Each number is 128 + 32 x the weight over the matrix's rms, rounded and kept within 0 to 255. Layers, rows and columns count from 0. Numbers have three digits each.

# layer 6 attention query, 64x64, rms 0.0361, rows 0-63, columns 0-63
148170158210071037111173199166149150146120074134175116050071109124082085120071103156149184067165123090115134174098100121151121132183152141190148110137172157142153141085062128179092167088082170
111103142142129164125104157106129142126121151157200120140149089127124083110115136165115137134127150085084084115089146126132112183165132138144138142138108119212087036137170155123162202185094070
118083123048168204101086078099107112125107146106137140149215122169154123174210176127088102159089170216099147096109179146110087123143090125081117182117126123158133043184187164116155111115138083
131089133074176172130117115108087178109123117094121158141154141098161150136132146106109102181120137153158113119102171112110109123127156099089117150113125120147077104139109149133166138126155105
132139141179081064122153175137156122156145102115106096113084116139090096091133119147133145059182086089145122198132098147138122124136153167150138108157154172134182144096102096140123189119108174
120067139114137182090099085064118043096088163047099120131131171132175140164241176117106103126157125168195127132127131140107112079151140123057113138185059103079131028189162097131138121063230136
129140132154084091133132165137114131144123137141142129126124110117081133134098141156144140090151115079115111150148113114132141131163164143162126099172130163134113117115133104123105124159109148
102153183148103113073131102093140140083175093112127083101100135126133130173119038137125152125154100108129172166162068126109142046198104171158133079127169126137112090128121056184086109138154119
159153134196128045152175177168182101150125122144099138075101091132055114091093143125166149093117129098136184163141077133101161134101131125177178083150162148096170196090087141125061124078070161
142109165122180157119149127165104118108099143101104113148167140128132163117142119116137105129124147142171144154084116107106109136140149123098123129130107141115132113129100113121128109119136104
143175119180077029156148182182188137143154116149137115070082100103064076097054091153154160054142134085133148154125126133122146132121149121200180082136163161118134179098081114128121149120090151
122109146090140165096112096118099145131121148112116139152127146136183137144141152102110110173119128155151141113119143132130118115148156125084086146135108110132141122142129139135141097138146105
144100054114116125126153120101097111110115085098154150160152158191181161120149138146148118137159143175092126122115125116100119143112071083100152119167098139139108115140094131111110156078122124
118113080110195164152070137109094188135137091108172123158163118141162070162143122129139184142085100146158102098078201062173122157137145147090157176121124145208065100138181127125159167139129080
123085103122157101181099137123108154154123127119153141158145077097087166123112114118142128128093134153116153154114173129105146120123068124081137110095121095167071130116119152109146142121148101
102117132105116116160106167075176166156131169120104121175144127088102125157129119085100108104139128126186139091074163175098160121146142077145090106110104098117099120109116130113189128147172093
125138111070156148103143145092165114124130112128141156178075105109140079147096133125126149136119126123106125085158112111117138110147092153151129104127113162172099171138146137129143120131088154
154111102095143127137141123134164104092147101131124087163135142169138157162153096141102131099122110188124155151181088131095083092119129148100152121059139101091115122138142126116090128135139125
137106096073137097113123107114135131117141088153138200145108126156133091070149130105149097155103117150135145091130121114137146157090081059111149153155159139166147168139155165136123104120124099
157099099105115112173192149168160109041108111179068154158095145164135089102095147216163086129169130121118139097054099114103108135152105135145121157178084197084225163109152185096154190119050122
125084071123142143145146151113122094116112094175156098132142084110133143117151144135101096105131149143086097102101098135101135120157110117142150130144117150120128111128114109156083141065122151
163125066131132130168138097141167098144159099146117121196146174139073140072135117086112012113088109117084168176111132114086149151084113092098133141140087135130113185147089187104147161169112157
152163164142150124129138143146122123097120128125146136173098119102167138157136100169152143064151116118131163147093123115092155096113176168139140133106136161091165126138159102120134156100127171
096147141129105104163135140161160132117145111122137127122177087080104093110151097141148128157126155137138152144048135125142114135129114108161123077122134144131102140079039150132128138121109160
127128113135122102158177151112163156194119133078060112153114126094114102125093138102065061116096145139102102103135108102079140118164111180104102138117110154171171125176140158077091195150055114
098154110102124166134122102131139056098153143141134110163158102151143101153125137152100123155119140122134104157105138135128154134132119152128133124091114124112141136102123122107154128161129119
155168187134080090120215106160124135190120092126122169144180095060097136106143131154175104071134078172113125165066112211163168178119087185163089181075115139119194183083090168107145119076122156
144143105129116123116134121146133118139109173156073129075138142148108141138101093120127125104112137114073104150132095122127129193108128135178131129122127131125111141115130138133110130130090114
086122220130178077068024187092034167137149200048255089072086188067102127095163150096123216134131135088191166019203170092189078108206167062111222111169209084168050052142204143227093122155201066
127129154133116103092137097117117105159146123126142121127146091115115122091111138099118097165118067105150186169184148127147172084091151140115095119167134147118098130117112117147198134101145159
138139126096145122120160111135135114112090144150071141127133135159128120093121121102124122142124130128091125135159096156119114145108084102141109102168122169064120180162147156111135063148140144
134100138123125148168109105110129142195143116156170128122145103107097120115113113075115132154126133136033114144127095130135141093106088062122143136150127128062151142123143159126115166130129148
138132117138120120121133133138122113135125137130129133117130132131119125132128141137129127121135139133138137135121123132131121114123119124130127124134126126131134136132135126133120119122131135
112121105129084128129142130109112122119116133119135114110131136157118108146140122142112127156120087127120119127108111124118127132117130146141112116167132141127128139112141131136136115145140126
121114136116117147141130111131134128130126121126120122130143128143130129143134117142125126133126121130118127135123126140134117142140151153136106132124140140118123118123114157131127116136127130
136125136097160154145121113134135174120141120129120131142127125116148140129125110119136125130110137132109116115129158121138129132164137130130131134109140145137087107132094143124150144129103095
110137097144092120111148132125126093135125158135133113108109115124114130111124109146107142125152152112137107152114106156115161144089113161147133119164116145126160150107171116124113126142114140
102134155135145142090134090126132130137114104120123118145121138150170146117167130136138123130150152096118153145153115147142116123155158114135113144123154117085158097127112132134113118095133145
126138050177104076124108142142135159138135134172164124088111117110099097091065086139169151129178132070095143128133117141155179121083094110160166114130160162129131150089125102124117117118111162
087130137148095108047158142100116104152121136147152141130104132123107109132145134131187134114187103104115134108117091133086113099139121112125150129154137112094143120104122108121123128098124148
145145137189120081143156188133117079159140125118114113145114143119112118086117149123132139081114105083137133123113140094114143153082121105119137089190119113162154144087127096141091158082123157
139139181103133151113131099110105141100101107089113144150156164132153146114154142146103117119082139131175158140110137146153093119158154146121064131123142105133131095128124151135132117135142116
155144077136086100102105114160094136145146131119173132097140120139072133074136128112155148077148106091121152163135124117141138129127123101148143156122137100118106139089073104126118136113115136
159112149093168182115118097127084147117075160107070140117144165150159167115160190101092090152118139186164150102118112122100075128172097107069086171161085095123171104172159150116141107130156139
117137078111106161152137101170114136128166129133172132111143149114155136184168157125141104131146161161160112144106112143066173170095148117116165099103121109111062125175081147151119176095126121
088089148088090211110173110144137162151078130119178189200172152148073128145176204122120149151141215190107085099077085123090139202154168150159117158119098196112109135154219178069128142116055127
120087102129213167197121168139092184096178138111174115152122040119123161162136130118123127071070123169116149144129217140108180069143149100072199123095132106180083090110063148153139183125164078
107178188118047169107075114216129157164105172169152142097101169133080082071046125159133127097104174143155169120029089104164115177113202093166124097111123107113134183117110186161112084182099085
152155154119114129123104120127121160086103199080148164096112120137125153126109139104098100140153159157144110079089166101151113167133129117140095137147087163188092123163155123138211157183095123
153127150123129088053155142109107138149124167067181137113149148137139162126132158141144153108099128108135212139135087117149122099137143148130135119134132097128159152120114164115119147150121122
146148109145139091099136105085133159132088090126166159093095155147118084082152167146131119157131063115118157119140152149175106102162082119106135149142189114159162127121154085111121106084102121
145121142100071126071064129149121174148127132138093170150102056189053075070112148175108090157105109093092123165067085093134143102120122078105130140129127136160117178139151187111211134136086152
110151126112136122161132159167131135133149109207179105119058079088147081119074098123131097196091147101134092106090174059159110150143104091094158118104146147147113144095078162134194122140040088
162095164103090151137136124170164172108161095135165116104124139161094132100127048090120094178137122106085192216069143130089139154125117092144129092154122126136117135100059151159169152169099186
159142119154163112043115066115104130085099162104173159111148150120126121148125149111131126144146161127134203111105135143137123077119085131149105149138159153114120148151141121142148098065132125
160125169121150138154121137178142112133118158137130145090125105110082130097113103106097136081125155171138173162006095094117127112141084109137098081109112092112068137143059100096104167138117123
113095111156168179074059093094107096051157152068183105082243039091100187101219197117081116102116131225083080126125150171168091145177133104116114169175140076163130046180223114168086160080137120
130144118113106153075169131133117063136066131124110161120116158149165119044146179142107082170160164118124174102098148117070095110124100129104123133210048099126170095142175143102135138142139184
101097081099110108186148113179183046067132117157105165134096133120194043119134194117134085143114194165100107138119073171064108142109137144132091163165082118182228123194172183110116167118126162
157106139086158152129138108142106141135106154151075141077148138147102134097108128108107100143117164132133163135094106116134138153061143118105108134105143073085099146142071125078134136121079107
066017110034223254192048111075105141036152137054131142255255105052186163240255192084130174156142132255204083114123232160098164146079134020021046149095087060230000059223118137097163101137255097
127077134126117110101067081107092028097087149031138097169214093131156207134140200165109135232089128110157179108143095131101088184099100102070150120201102181109066107197178090118171127059145121
115129204130132099085187153128170113137100164123085179065124109130072113090131168087100167073132157162119164142104030130091140112127166122164052136187052132084157158101137177111143103126139139
075118088100144128141129071104131102176142074179127082141071136130175118135114116124103103157117124114050123100148089138124140103107109111111152109110147139103164122134110107094113124102104169